From a checkpoint of a small transformer trained on Wikipedia.
Size: 11 layers, width 128, 4 heads of 32 (2 for keys and values), vocabulary 2602, 2.58M parameters.
Architecture: RMSNorm before each block, rotary positions, no biases in attention or MLP, untied embeddings.
Each number is 128 + 32 x the weight over its row's rms, rounded and kept within 0 to 255. Layers, rows and columns count from 0. Numbers have three digits each. The size before them is the row's rms in percent of the matrix's.

# layer 2 MLP down (transposed), 320x128, rms 0.0519, rows 135-206, columns 0-63
099:119111108130103160074097148097153165117106094179123162120103150109106179215126078105082143108132114154148075154145107123160094168160113128159144134142166131148132139152139073095081077142141159
085:111128098070147136145130089110076148112141170102060099100138101098111086115140132081138101092135085163165092057079141081128139104135080133109094143171114064095111120140171104147179102153201153
095:105171163166146094162151097151101062149149118130114082120075094133117164213195181139148141114123134159102142108147106070083083125106188127125131110034183105124101123175151156154084154084099140
086:110173145099107140194113188098087139163105179172126114139083072105159155091089104138139108083142132116123187158164219184128141092070114132108130149158092175163113158132116142139114173110103125
092:118091141180109077119148077087189132125114142121162122151103111061138155117145097027099106193160156099139166137185156136126152092171133169146123159149129075103116116098152161121135110113082109
084:132166099126179158113130105101169126128133123152159141115153157045117128169112165086128162152134133139086165168140174054071122140125078141115113106090134140162180155105109142192023133144154150
099:125142140073084156124152102112111118124116061147141103140090139116131134063120092182119136140063126094181153103112085119074163105093084143085156137121118047109051196138158102077055064148134110
098:131074158189113120100083120097194182118165159146105143123168117102112140142172110091157131108103102160105125141132154173128075145153130143125139080111156117117175084122051135145072083146164121
103:115105121092118144129168137159127099082135149069169090146102096136131105076131129161189134086187155136150103121058139117098100110061203096097090124177133159123124151070115100132140105113133137
090:151188095099142064135132118069092134097159094126135069096106115161126120149127124093167099137103059120163093114089099214163114101136133134165090143151159117112092083143122154099204102104127089
117:115046128142117079129039117172149139091158109078155143175178142196161130075105099137156095124144114133132137135196124105055118154125097172113154120110139112142119171116104168116142104122121064
107:138152065121102155097083145114108207091131135115171156166133103119155102093132127106184098161127137133186129159167162122108119168091123076167087085160099152109131159155143122146093222102109147
102:127146125127083090142091175132132158174127157064148124126122120089152105092133111126093147088147190113172074124076158153092178129126102055086169116131084128065129100143079110084156064141135142
106:099139113153168125162182139135153144126116144145192194169115145169124091148085130145119176129141099162175095120125164156117159128167124116074211133177138124149169120104102136126155119118101199
109:190123167109153147145158183115111116130169113097118208130144115147155105158115128160164139119096164162129193156104119122106147131131063104144107125152109133058130125160061126162158180140129047
091:149105091194170121122139087137139170111193051171140144135135053121124108164121112101140135142135138146140158097168120148121187071116157132146121139127175179084155041142130109122153119103095130
102:069078092163198158119085112160183064147098067142124125139208132137157093048093074124097156162154107106122178129081125145058114156147142102171155169126105119169104122175128141106088102134120114
112:105159121113144126146148151035115146092141149072095220062106054167087105100111178148109075106130098120051063123115158113169188148094120156142147166137186101091101068134172108057166112122090129
109:130165138156099186131077161123153101172152096147151196164167176079123124111116133151179112104101144155138135140116122133133079126149137139072106120173108078189146155135100097190063068102132140
109:147128181140048082162161128075136084158077113115129126143169065096125124100162108100118138135136152117202154052091142170127121143132146104171188155164137133135160092120204146141134146156151107
093:089095154114114044123163092127108138147146112138102162080141137084129087120131107133157173130160117074168100097045129115119128138138142103103135206129124153150223172110222092143067074142162150
099:101125156189135120075127181168140123176098128116036109110127135182077161116113113142135134074140123091177127119113145136120076190168125190196133121140041150153142122141056145137117156117137132
105:095138144117149103077124098090116138130159158104133157192124145113132128134085120116136111153137156183116168125173150105119146172137158111068190094119182060131175169128096147138179151146107142
109:153092092113126104131100142164120129082165165062135097125104144178134114078151163139111130092161156155073125081083130088108104121183167061145117104182133120150126094159066119132161141123152095
111:160136141138069138136123122122140093130115113124141152168103158121121117184155146146119063069134206146113064133143084083059139133127100159112162124156192184143175139119099133153165084140101141
110:189126132212135175150130135154088162116145084121133136227143183171195115093143140139116152146133147145140099139131123116172135180135114154179118164130108142080155106107158164177128156124134122
091:145153092135133096099178175114160144108075087173143139185132128159136143188199141169090060067081134158129103078127097122112126113096093129103174086099142113128141156191071169159131083068141119
071:159100073150166150086139183125122170085072157046128104100132137153146149150120202069107094131108125131122170071134155102112084142109076105111070113181089109134156109127102135121091141145174061
104:151094147105127132110139170167146121117145097062160177181140127106119176159140163088148133098121124094170167105142157111093140158181196143118130114072170105122113069143144100118148099109127167
114:159085108054150111094120143108116120134127138150154133075114091216109117131155126155138151096158135086124123110148088091174194080141105152095106151083179098116149124145184177117164107103151174
117:187148146113179074129156099102109124086146190074087117122155107117130128024124154117137123121118134178144150071158147091073121125121162126052091137133111099151168118146113109153186137094135139
075:128115107121129132034126130150094048139126181066105156167153136148152133105115096170126121112093152111132140154141124114140130147163134164131125149083093117173117146172139162137246139113182153
097:132146132187154172084205128140093136112082133139127082121115140165159144107116090081109115094103136081131114166098142099083032207112080177112165139142093179123164119131108172144158098120110150
117:152136168122160150121143086027145115168117108113158148161124150140152184126103076130133081074094085122134096205078148132124124124160104088184105099124115101149150124134160117057111151137128180
106:174164137087150136184157080098149165154130140132132182116141089188153158138128108092156123115131120147072065160185116188170124119172206152080174133090129115122138099093121171125121129166129139
074:112117160151111167072178139115081071101141112126088159154134119134149140203154084089137159113140160175169204100176113135148118092107121139159124157145134174077092094134178115133168134157096103
097:091116037102110130137156106129151102166139116159145146159135190115091174080133052085120167171084164110169116087172159065130137151157135121149136098103158147143120146090138090095109153096126095
107:097131126205159126180148158098072142119148155138104155103113140116152134116148162136080133147118103206166109146108107178166099165057093067058158078159127122144152099109071163124079128144166094
111:147155135110139100119132149112122088174134080137130124153179140113114106085153156154145163156159102151116158142134145129084078129132221152145172095195150172131081099083169084185140131062145168
095:081177157152154152137168092069094126095094152083101073136156127211095080100147051116161087098122118139090167163121144119136124153120100071095140059074156149162124152180148166098123133166082135
084:152100158034172113159134156120077135160102135093153138163117140147147178117130101132101114111146112216141131160079162144091140081066153156108121109169110089099085119166108125165158146120145170
100:198090077064134104120137100157139154103125105090156139144080124128102105061183179095133120131118132120091108167090164146178130095114145072116085127202131162141138087127133126160030145097130095
085:106137151178116144163210103078129136134135120096137141181104179111127115073168122145125157114067072140130155087097103124105104096110124163164111131124079135141144099155107099209112146113135132
113:138168169130087120115106120099090147099102063151160104178157163162168136178146183209147168126092120116090072144108113058192093152103164152172116117146126111092117137108070158171116146106146175
123:190111136088129115148124168149111124095145092063115103124145146140076067110096127119128139166140156114169143067128120125118125120120178106140135184086129162100108156149151133103089112091121156
098:144136121116142135124160158150075071091113126127107155160168150117139135163108119083079171136133123099112135105149125116107117137152155142102132130111115097075130131152164098157125106097162154
112:091143139110131080058152167103168113126154131146049108108151186097174132106124154083155141114146097140151112127062163055121150135052080172154143096123126104076125169133129133154170144176160123
102:030147144102058109085119085144112200107105150139135118129157150113125125185105133069091127189062093068114115140156067099177118149119102100102133164168102117159092088121105163116134138132100152
097:136125133109140140134158140125135126114124144132177094135129185110207122123150071178117171154120173124064163118045143128068124150094126121105123106135125142138134141047131141127091178136106103
119:111117141143119112124132140135142140129155167159167088095143172088135120143148181061127160187145159097158142156163111178145151191156104147065127152144135137151124156100135153120051177128102107
107:103142066088195196078094113166113119099174181118114151162144132151105096124126139107113134196164112102121138137156122114138107139177153151101152077087145121095088089106099143116203159106110146
100:103165124160135133114139059149172158097166136152080164072134176111128086113123148116126105135104122099116151093099170116160126150096138066100100145110129126067089085061112148179144137158109096
072:165112132166117146124080128137123100141119165123053124200104104115120142124129148143107108118103131165159049098094160172196083116162129111119143081149176110150156133158157119077161157150100129
094:138133166189111132158125201104136184135082121176136102122144156092132122188122096111117104149078107126119184187161148109195119121124150195109163088178158185143157136096178107124153105099118133
075:137160053177120148151149097173180073136155158125112170068156113133151107141139119107126167180130139106119077116119121116106135154103108040114140146163142159101124100117157114050135149170130125
102:115099107161162104166116142119074151184140100218122110199133042139133085139101111118066129086108055125141164127093109162141121137200148119096160061111166069103151125153100113136171119125106120
115:127121126119162122150140124164149076183157067127123131177130195103119174167189091147112088146163150151094036155131117139108148147164174112143084101137097094126111129116178143095128173118144135
108:144116133092146126129154168169076126087180091102151168189168120109142135108147129117135120207171101091154185107110121129189071071132139172124158113153150116129106160157154114109113129157131124
084:133076102115150164121125118149147117181117150093108138189182111128125178147097121169085082114136162130088118141121042155138154126151094112104115112093129122070072149152150082158076189100113152
085:105199119130142157148161077134112079167169086099062134122101157197096131174172087133169159112165108145133108103141131204142150095139130080106113129162163096136137102149166103163193063125092145
079:177145113100115112171138133173104096177128086155149176113127177117157117138118182203124077106133144116124097131071087135172099154128119058157145052122146161143195162167147116164092163157120121
106:086088139130121122106086055122131125146131105097088131123113073044116162148184132140070113103211116108149174117129170069132113116079121126122133105144127111118141147137090130055128129119100154
095:143154166156159117124132193144154097106116131132108107117157178154106106162132163093087113109099192122111088090102122104101056099130074107074158093071080120125166059131139151106120197122108131
114:216137107098095157138090127097135126183122080114123142125123083090117139150170106158135211142151146119181123114144129121180068104084130140117133102099124168114157130123111140130128122124110115
113:140131131072127057148147142168112144130125131061129128110128063114123102143134065136113100142125174152140129088099130101124194079135122165094180115143194132145073147125106107142171116110119177
116:126175139150182101132193053109089124093133144093099139153079097151144150148143177074133121108153121155144180131131113139156123116159161133118116088152134132060118170100142143152126167118180187
099:178174185092143125135206103138136069093132107128132108136139147085176101137098112118169133084100123137115082133200186158137098129109132195148131142080167203128153091139134123107168100109160110
103:197096098103162163153182129217170097168152109091142082140117118152134113129131145111101093071114092088126135139145122186113127143141156078128139165092128159175109093127167106110157146104139072
100:075161092169082098157142126137158106091103179118161094061134139162169102129166149114096140139122192071109130105159183135168130197108084122048106090115128132116145155105094152103104180166127105
127:163149073148149082136144167117086111115174176179089144132191131075169124136106112148139087148085133118064176126190113134093150204130155073143169054122144102130126120130203135075132151071120129
103:104106106188080140160121124115127137097137131179105160121182112192134191081077120149183060047146148146134093095128134137110135163168125146143058107092153170123167154170127123106158108191108145
084:121096145127071106139092073102198182149184162146183147035089083102102126131154124123174111111099057130133125071118072111147166079119211087137135116106120133107155062106112116157103119126083126
# layer 2 MLP gate, 320x128, rms 0.0637, rows 136-206, columns 0-63
084:023159138137102120143120132136149137116118101133071106178069123159102135093118168166142082106173178076097139106114141144031101074143152101083128158178088118101099196121119091134138163138137100
089:113149165110053157114085176115108115187170195051103140140173185131138143192140174131116102183119107145149125133113144149122188115149106131197174125129125093149106137137107112077130142129146103
086:112074157134110070113129141175144182153106176133100163119120107098070126143136160079128151149123157151163139176049148102123112122207097128155125129122150050122114046117138128088081142089143108
099:126143145117138106102068096089090171103129179130058152172155095119117081150065072119112105077077145114120140129054161093156173135108090149102119126164139140179109141165071069119142186102142158
088:163168127112155095150131135114089122120141098120138161154132135103124119088155113120073118111118118109086149099101067131132111123058120156123098145123152079121168187099117207116052127112061094
107:111115170160134142110108184126128089173059085092079113166114115142172120153103124102146151119140174136113145136092132093163088101204109111146119102137131130144076097078192124129095118128140146
098:113094131196141092167136109189160108168158110197152145098113124124162125161173055116114103200157181119099120109157112121135098107117131167102100162189160085145150080164099150138091120100098162
105:124101197199167124150087141094115170143118081156146138149133159093141113103109090085150134106124138141090111122136192108082168155129140161160067128131159129162174143186050111131094186098131125
088:124089078139121137111179147136131146188127130084101133125137134174123132140135156138122101122121222183150154173143159160113154163118138110101119155128111113142152149110128097172090153068126192
108:134119137111129154090113098170162091099149181149124169117133140142158161112133148147079076127136099136186118138168094093070178184104138132156179165094079111106125117122092131171158095128157144
096:088083112110108140136144156109072174127094150086117169073149121064075101179092101120082130164166160181107086125044143117122099155080132197150116164122144152080168195149071126107104118179111174
101:079108109148149119124144159113076160055176158170171188125094137157087108132110114108131119147150148105101166132074182041123128127101078131158133139132126155111102106138089177113140141145143187
110:144106096160107199079126155152116077176091187147173162111174109170124111132151147092112154149150117083155106119119168112120118146085107115085156101065129133085131139122080146106109108100147172
111:120101183098112111117118115103167112085118179138111089120087102121156133088117074156130091067197091118153081170095104089146112158122090158116142110037145088191150096143145138062207117099088148
096:216128119113126137150102154178130150110111139153146173104132065167075094130111173147105134160150156129140101174178133126102143123148107130203074081162097136158125132052185153128141101210142133
100:189137138075095099111175152097087137121165170142076096157144120112138140089183113127122128105175101178126139122165160111140140156120133099147138100082092193114109135080152045106188087133127131
118:075164148122082131107158141069143119130124172123113120103123095154126142120110139130124096175107068113193110122123137153190176196163107186114103144111162103098152107099164139096088120095170144
104:097092209156133115132133153078156138164159175130145116113108114097139076171099125090160114139127152145151173187110056109127111146149113143170109178071098112161132073124092131108150119110140186
108:173064142151161114120170211168144105137092122151080134089080137158106138190065158146153160096137071129172139110167094124078111141165100119173070144148110110150121104129146159120134125156058107
097:133097128165105094123116090188104118117087117148126124066134188135071110135094062122157060144145138130119099101135122169112102173086049139187121131143157102102108125100055089147112102073092105
100:132051169162124073112100101102116140147088185131117138148086098140155111070194157128100122174153173175078084151159119153097071143169135095132136142158131129148157090105149031136176109142086138
100:091105157143135177156101140144130095138094083116088157088167103101114100128151099100086168144101181124134122144126127157157139086134106114158116136145122134121092098097177088125173117116129132
126:163083124106121128124084146140145134163147137123154181149159124180113114158129088089098117108181162163085102115106195118132093109182146103128164143166178109089115173103066120120146160147139107
108:118163158067099150121130160179163126143100146100140146156078096125138102172118143135131141135099175175159116106070107109079139102150176087109080130168172097119202103082077103090163190128120092
115:056127078072118125125098141163124090100102143121063220135127085138078140142133151150075082175111109113085100134149086189098102065126110102170164121111143168064101155193122113079089116128139107
091:064146173170121129086149133086148114129100095047147127162065092149116113103114097084100124103140096135178131173142043153082118124139140116088146125155091137150132131101128059103131077052134109
074:085161157089135056158062092134144140128165102173094111101145117150140097163106081117096132097102161145151111101151160109143167115171121158111201146146098107117112100130122084110158068152129151
102:129165127101202084119165163117143152115062151141145133113112072138120169201147083130103123133148170142163098137114110128148164129167063149152147127119102122136101079157166095136053104126108064
116:160145176093166139107134107171124116109136109089116076077109095104103123141107120128131146109147098138108084103115063139159086102098092159118159118173173113129147047127078076087105173174071101
112:062102163156069207104155127140165117133150136148146120125088172169109100115096069087142155095120224118137110179123171165091156130141081176129105093095157077098155134155162175097132129145110147
074:122113076106114121109090117110133100134096107133186119120103131173107123122062158042144170154120162091113128156115140145101098105099055075059086128096096087125139179169182134140150151177173101
094:165093088048137145168118127177134164154164135145112146204082143152131162179134142154110139146167135130088114128184136148162208127140140146099104137090056131169080167083114108074163115085206143
105:128152074154130093161128200164090045087166147149095116108092160129192131131177138130096111148119123136114219143145136134122042109133108184137130122137046083124147104172135169142184179155097158
106:155137114116122131134162099128154114157171092182165127137185142118102152160086122095097122170120137131101154165173120087099093120141114076038143117183084164087171115100165086122159103094190140
079:169153136089103110095101149122105151114137165060114133126105107071161127094106139158131176159130150182163125091173106079117169131143118074176122134192138137125143113146132157221138133198117073
094:146185190128039098115172159138151134114076121201155135106127145123156147127107098107098162113126159206068114121084131151101171159138120112109171086143163119131156066124072125129199126093113104
106:146116102139111066113138128076102155109164106120131108135103088102087105123128108101124167088177158141058122124113127087136170166165163081073130114188171099176139082207161079102138104107069134
113:076154085093130129116147135134169138105146129098079097093105122096128104065135128097115127084173109159220140150138181144068147075115082131157099048146073111120113046150138102143090119112155180
103:152135117167144118129107147122160086193101148114112124085096169139174132143096124149085197121092132149140079156100079160082103152107116138153115181115096117135109174179131079115108121108114118
081:123117068110174135120183107101085155109150126012067087124167109134153114098159106102144067120111128101166108104137107074142074158094085108134142151144131094127154109125190184126133134122120144
105:098115099067155150085148092129128111111124079189118100088131136085131095116178059146128142090147091122120089144184112182140159120098136092140021084157096158098117147132080122164131126125128153
084:131189208093118164125126116106109119149129128126117147131094055130143126149140147092119125077117108159066195146151128170134110153171059192156118135129063108143087110110144208158138151103188143
124:073118180117119153097109119159166169132167183120141159103131138086120128111119148117161121109178166186092126119156136156048140080164107084159168138133136118108112121184173153151130131161101109
127:107166107101093105073126066098183070140117170127108126132111066142101186152101136071078105113103117154154138149173160066136157169092121153131138135103119191111122079078103102073106136120111138
097:102127155133102122161095151082118176058116105122170110096128092070149101115104087131112201123152109112099087110086152181139098161139100125144195174130128126115153128181131172118123128082104140
119:177114123156152111162119135102125119027162125139096122114100152121186102163103118125141152145099099115153071125139122118091129090096098170100073116108112101132137119131111141103174138091147160
100:133165157154189108219130119145094136130060127128159097130129126180098148139167078130062079100149154077077104090136127111154171143107128126077116075134163137167118104125135080109135084127171162
095:174130149196136138131147085082139152121173121144060138142125080125085156113200069159131127129081081120160102094143099201096112115108113164168113159115122104123145113129096159128141101153133191
123:109169138158154120116110144109130119129137129112148154129068176117120155126170132162108105099155112171168120106103188155152127133087139142065133154132140085124156068086083143153069151097122168
108:160173144140131193138065163147069107143157157121095117122117121105143114094154133160126120149164159158136100098129146109157134139125078095118171146127160085143106160133144134135119145072121127
097:117149119150131167110106177106145077167074133126126174146042100083143078143146103177085144151141130131181078146109159186085124161125116122168114096140186098098170178115148118112079116097140140
074:156095154158128168149111151127155192096146136095099105097142048107092120110144175151106163174058165174146178177159092133118127063143148073105150132136137120130177117107108154137115101137086196
091:132098129134185136147109134094108214166144095112127084130098101158113219129138129183175124143119123110140134166124085110148176172146104101121137113067150152093162091130129147208138110129066124
065:086152119117087125140088142074059143152092156143145105156078166136139132131118134113130106103089140141099170113159144110181150149109064158146156164093096048159142130123110147208131114157153116
109:154100099128073160116105137115118097166125144141144139146095136119114153147105108074129123053162124136121132073109125140090078176115139072113118131128124122157073107154130140092085125116183150
123:112147112112160139118145089093103098128122192121160164112117065153153126110128135130125192106197106149137160118135083103146139097108066115140139177092126158116161162068130099124154107172154095
113:090104103102124117185162175084102105143166098146109091168114190102086134139119166119169171126164136160155082126125146131124107124135140137117151160145168080146146150158140078170183116058096124
087:167203157188101149183148094097077112217119107168165053115134142110156123166150094160151163132135103172144098124166147125070124124128136132051122137113171127130101084115115091116102103130151122
083:159113129138110086119080179106142132059123141139178157146159111047097110118090080170140102099164122189115143100152130084102133103103108089084164141128048163176123097163141166112149086123135131
074:162128144178166145109124138190069130109085146125127133174124123138087093128113142143086155113151083084133151059093158049140174168158107136151117170100123099112146157142179091172171114063075147
107:131130063108096123163125125170124156164127132113132190129183127132064115114098135196095141156071190185212179122165199118141121102155150165135137108151160117094119117128152133124156182113064177
092:130066105166095125120137146110172143128118129128125113113140154121158175143103162152162228111170175132136172096160089094090147214113139117133115097166089063126083099109152096084115119122137063
129:158098127084093145053106112127139123096133128143100095179089116139147076191158092112154077210165141132108095115147161109121102107091176116055109125082057139163143156141116153110151135106138122
111:122142142098159112114146128097120141142110094104070133187068101144199125152142111140082125132159187088106109116093137140151116094105140160075201066072172125142124116099091123116178129091163137
109:123113129133169092152101187144129128150112116161145127156177143139190131117104120106124142108127176170102127163146147191166182152118145116111153097149125091165146078138058089089171132101083078
104:072122096159117144069124176128156150147153122122101138137157145159081128084094078164142096189115189097150184205064143129066138144127145091134180115094160128105068090163128110160110090068088138
104:064162203122122122090108138103084138145111124089159180148122097095137101145112101099144110044156092136081103127159111136119188147157116139150131168140136147166153096056122086143113127175126072
097:104115100134101099152106183118136160125126178177200122130103150094149147140064110121184116116138130195140142133136107124150125171124083152116042099117117064168094067108119130151126091119135168
119:135138182127090153100108117127078126123144102085096078136178089133149104154112089077163100153139101120121064139198124113143123092167110090113122076141086138163162133119075120127092083114101107
101:161121163111155118179149174150130186169196117179115129092087167200110174125118144096097146139145148133090135213156108085102146163134083148161177134201099146154113171127169113115099096155132157
079:204156148131135073136134189124135106109088073125101136106137124134105098155086146142150180073160125159108058150150202167124097155112094144125118154169184203173122153149121143135151124108094125
# layer 2 MLP up, 320x128, rms 0.0623, rows 136-206, columns 0-63
086:193092130110173074113118124116104115115170144114165102126160189106085106119139113133154172055156070133119139170088134124164116225147085156102117183152149135114109091091137134123103035105122146
097:104168103130138078169163122140131094162169097112094121093169103150124128172181114137136155154074139155117108110164092122097110071143152178117170095138182119087122153091140146150131181105176155
089:127104118127131182164061190173111127162135131131147107159152081149121106153123170081096096091116117132131116127166225162103162047099102109165115145109083154083069159134124175148153164124169153
097:163171119092112155094149111065098151159124116158128168145088093130102158122121105099136164174127210070111139108116125100085138138093109107170126194131126130143141155115162107122122115177125096
087:169171100127192078097180069115134139148112154076129075109129171061096129119128147130087156169157112144112164116090159115176118112103121155136112142096147160082141115101139125129074163146102163
110:128126192157058128142127139135142047151064143119093112109128118125104150131137100142114099130121117143137136153136112103086060091158083141100138155121135118097044177143142138114052103129136128
101:152072133162160113149102105180117155159119142161106084109157144169139160122170079154106128128144132127129093099114198110150105156109090194145143107137191133081137076092114226131158078118170173
097:162149075078094136046174168101105104156129153163094149151114067144173113116112166146081062162112162178193199116102084147141125097169185108147177137085146135154077162093180166132136114147162102
086:154192128152121102125128087122152109070115127139153152100131196115137088113168081121136149102153102103074104157100151141146138192168053140160085176173133103135153166096160138130111122169162108
106:161092093087114133071073082142156075091166110163138162125175115149150164099149132144110086100160056099148116115127131094110153161102111101082145173117048128101128148099087120148152090113137131
104:149134088089167121174123149127174139146143116146090124156157127180170136116137125134186161121141127123155186125114081151077152113145111122178055080150058112144090108072166139139121088127108128
102:115112123144111106138123155210099126121155201139093099176153036165087119148132177097119122137161125142159114161139188160132147159150108169108169097205149145084140126174133173173141099157153123
110:158114095112144184151138127082148129170092143110105121154138108157108106127070156135143165167132062160159131101109092152091158103080056164112104203162102090174151075149117094117115155128091135
103:179123090206124156110103133150130138120116071083123144132101106127161110103102152150157104133137166132127154122107136143154149096156197138085134115133082110133109142160107128172133165156171098
096:090119136184139136157121130090088160126092083165089098120086147166111158096137149168079150130150126146102186103121157140152125119137129126139093146153135099181123125113079142129060130071088136
106:137112105104136068106144119207156131122178137114128173161160125145130073080174107120148138120134142150146125156170187074100090150105172068198124126142113134152104136207112128128139067102162118
109:151105123068129095121124049175141140156121130154181102153081212059145125116136095172068140110133156134159147122091123139060115053088129111126116099057101169144159150174100083203137145169152131
101:099130187154152140151173149061112152145135182136164090077149100111136077178109120144159113095141194143110173122114116067144140181151092157157120174148075105140145133138105134114179117113105132
113:120124189154088111108103108184121123154136139102173143079135083152145100158185109128132082162168088104131118116126180081132144160168178082102122148197078192113149128112147143093121124037141099
092:121079216130099095066141092141063171096110067144177146077162143104089123156087103119150111106149118110156101138091129108099151094073083169156092106167127082088109103111151068098063139122122134
099:064141122053070175167126179157124124126147077132116146099152135093103164167133116154182075074156095170164101077078111145091110165101097105152145151125080162088080146145101160088132171072132143
099:174208116147137061090193121120177107118133170061172141151129151119155144119053135129126112122140109073154123095114144099094156134119114181116165157125131140113158138154104157126110129193090092
116:143106156169125121076079120150092159099122117104091128155134171141133090121171110132094098100160138114097147102093133131094191184107175133145119075086166162093112126132152157131214076161117189
112:133169134085115130144158084139101090138098092132176098144151119146119145123135129096113126090158184147146148191118073125170112128118167180102163173175207113136208100102064134126169120151169094
114:181156152117130109128201130100128153194139181131154100120108119189179149104177108169131150107150139092113152040111151114137178142121127140124073150144098139165171116083132158187162153160119098
094:134199154120138107094154128091102094179134172180184087115130112088121176094116167110101107089125163172138176164108107143102104105081151138084168134143196105174114088136141100091162069063147049
075:174060108099092171128142191120125100096054092094164115106121118185159051142111158119148118170124099180108173153176133170122108150100127160148119159159092160102173113165139131133156149115095123
111:168079101135099098095138188124074123139093120054188114168088142166176117115132198080176132140131159134147171067126162105083120186137206101055145122129170104142128097185113093088176108101206146
121:139117119131079147073106063156123124150118114139134167165180145117100190149113137137128200104140073122182122100151112089116170181105102146101157113111093142086130112132125115162157153155125129
116:171167158056073081157114061132148097102163109188141143130139095149154193127158181098118100120130051153141169127171039095142074129143183108095075087156096124134167138081156146123093138102185095
078:106127158137159147213193159158114145094165155200152181092076094120114134126203114174101094100152081139140082117135117179149097117123145140194101140141157139103129142118148139167078103128074137
093:103101186136138109097103126095083172130062101102064107097130157128157128079120154119183164085120122058071081162140135058103064191160126128146139128156153139152100081179159096157134145120071106
108:136077222074118150131145112074171164120052154130130156109132058090077097135096131051132114115160139140109090124104091150135149146145079130166151094131157172111164173130133112059149165108198144
105:085143129146168118136107132180086103132143069128123117160084164133151071089091148049159147171085134142056148176183137108126083151098108136162154039106152106101121075128162177090105140124146172
080:127111115156129132138109107117203119113119116146148081106129114155124110151142123123105084169101115075125144150114208183112084123079120162105182104114158129109112124162115097047100162046154217
091:153139118130197135133149127126162088163138081070061163113104115090146161126141109052119135118152169086168108140132143119160079124145142153115131155148077158154111166132125120052084126135118103
107:141145132131160174105151134153157094140086108101113128102164173158166121114126152138160078195068095122166112150152139165096098113127106196186109133041084159114095152077111168105117168123137106
107:095143122088136074110086170128120121078131179054106144120106155128128095138145081181076106112097123162125162138126187158099183152129128160160103060192115137135160113139153051155109077118101159
104:118104242107130168129140125135086160089164100109163125141163130142106120139202124125124095072147076141102119150136168153153091120167110065162159161113177097138183118135155135130051137116135136
090:137116179148142162108163116111125069038134111115133132127141095109114093157104130127109070090116112160101102108153139146135152135106154098173125116129073135095133159127136131155147092155091070
101:098146109074170122099124093132131056084136072178160096132132102080145090150180059133119145098177096153135096169142058189149108104158130079155106091163131156096121168155120115154116127088120180
089:097142176107165061121142135077093111130158115113054159135105122100132126143120141063076147122129152176118155154095131157176132139150073180198088146162084101160102104130141164155115153043170112
118:186144110073135084127105061113161173136141132143159111125093172104128159152106108115129102124153130128072118102149111149062185055129095118096129109127170135169129107126173143200173117189156066
122:143050123133138168072135095144133207135127119136114138123153143114150135154077103069156124177155187121170142140130152051117128110142171166144124146095132131128145111085119126159102123089147128
098:091107103114086149167160152102181140064140106119138106109157150079139183075113154097151148109152149136073126106076117149146158158156129157105145162131061192115152156144094161107103145122130187
122:137175118150150085142176142160152060109138122113109089117111096100177121110087155126152159062129115088131135124112152056112151074117041195166101075137176138121163162112142161100147124182100123
105:098100204116112123103193125097114093089166116090171108118154112121083071158072153141127099126094132094076072141136137110106071093118126106167128148115180134144162074159101111117164166134108155
101:140125154152139167112204112076091127081156114098097088179113126143089143143187107194141134102064134105112116126133125199115142120106096108137104116130079156142094102121195121122102087124144156
114:135091122129143164114101152089123134106174123074084102096094210117163186154116163126183221130158194131103096141134098142117122120137160122118150167147191145108169159131060136148090134112120150
104:087112091060137060163160114144152168132134108139141152173120112160085116157109132125086131099171055074128111130175115147118104140170162139151065117137108159127153091163099161131134110129181140
094:124167107171119163127141055115105148020116152153135153160099160112134147117122147117155149150108124101113132073158108111163109096078125093132131148122121115106152153124104074187090128101107132
072:110153097149142145152142089147134073140151212176131162174132104116161126161120146094088094183187116120111136114101104144140101138115129194164091098058165130184103110122118134088096146113120081
087:181156156149156167125088159153093214152138115167150128131108137105162154139186121140157102168093125142117154104129141089162133116079072141145109095086182178075206151078137142104065135114138147
067:152093126116182136128149130177215096108159124130095129082147094134152130099122132151103143201173123126162117131065135115077124149120181063129086088148135201120100127149115119074141098131116141
105:146106104153094115117095104207136113109108165131096129092176107172103130178087113094078141124107107181164088099121135166093118188144106123148114064105100152107127152133125133112166110192156140
124:118120174122088089115160104140119150170148096168086110124151188110128177152073065184161119144135082174115107162075110117109104168197159144089069108133127096176129080065094122158131154173160078
112:092091089082080140155199133054144177133163114181160156166123164154120202095130147098142133139162180088114105123092154134137107098182083110112149141163119079123150104178188093135085152127152152
081:138144127105075129138111130109163122088171124093054170115111095115103101134172110090090082134107114061106105160124096057213155115130120133149097089144105176159127139159191143088119148151159118
090:097121160143149147120135111148102150190108110111105096104099130216142106118176175113139127170085114083110133147120171125155106162127109147181060105136157083092101198108159112103091171168154111
077:148158166195192147086137146157121083175090156121096134127158147120119121128167094117139138137116053131190142095055080099154058120166081114133152124120073068091173130156153141151135193112109152
111:147178141167122136163163195177079139141095163102172161055146133124045121120104120125119125185121146128134164120115194191126160109167130175110108153098140171106113102135152143124112136118082163
090:137113125120150117137086147099206143143097114140134085134162079133094174129092152201122170096149162110073145048184157078148145192083135093095102083150119069136149104139158129123124161133143145
118:148132069123077098094102109093131183157150144091084181153105089141142140190064099105080125106123137117134142114094111143110103126119081147089168110097146117143164084128118160138156143138126135
121:165177165120077098134126162135139138129182135108162128176091103114072178132139119141139113206140129197111099118142146128150092130133115165083168079170157166177150082131099123103161089054114108
116:120159190110123144157171100156165089126084144066162116149094088124098163127140126150086114126124102133156214142113120108035145118098102115144130126126131171092130087184161154154106160156116187
103:142116091141173134126151090169099169171121137049168153158144184153147136144117198150103118127120130142132134103116065103158123207071097137173151179123101153128066154100122117124123170092098087
110:135059055162157164146152150180147096159134082080157059109178167117102153134143187093112154150152131156096158169139128145108109134122175128141123119099081113116149118147165175147139129084090136
103:101128069107128193172125104146135125098141121113112121102162135144137146138080161112125098117119131082173149159173130059106098158133142170070147116164161170081152154110167165100104115147087075
104:094134162097136136114115159130072153102129142210164152134147186083104182080113109146145106121135088164116118130103101082134155072106202166108100117123108146146115119130189137134096136135116156
091:103095116141109186068117090184121104055079141071155119145172099066119079117165096160172081127145105121113097056146149179136107122141130069125124124049130065165109125180116133111104168098098127
087:196153138121143100121131163145136114121089080101112096109153134146137084130093127137103163116153131126114080177110223151118091173132101162107102168171165198200116145125117138128175152114095118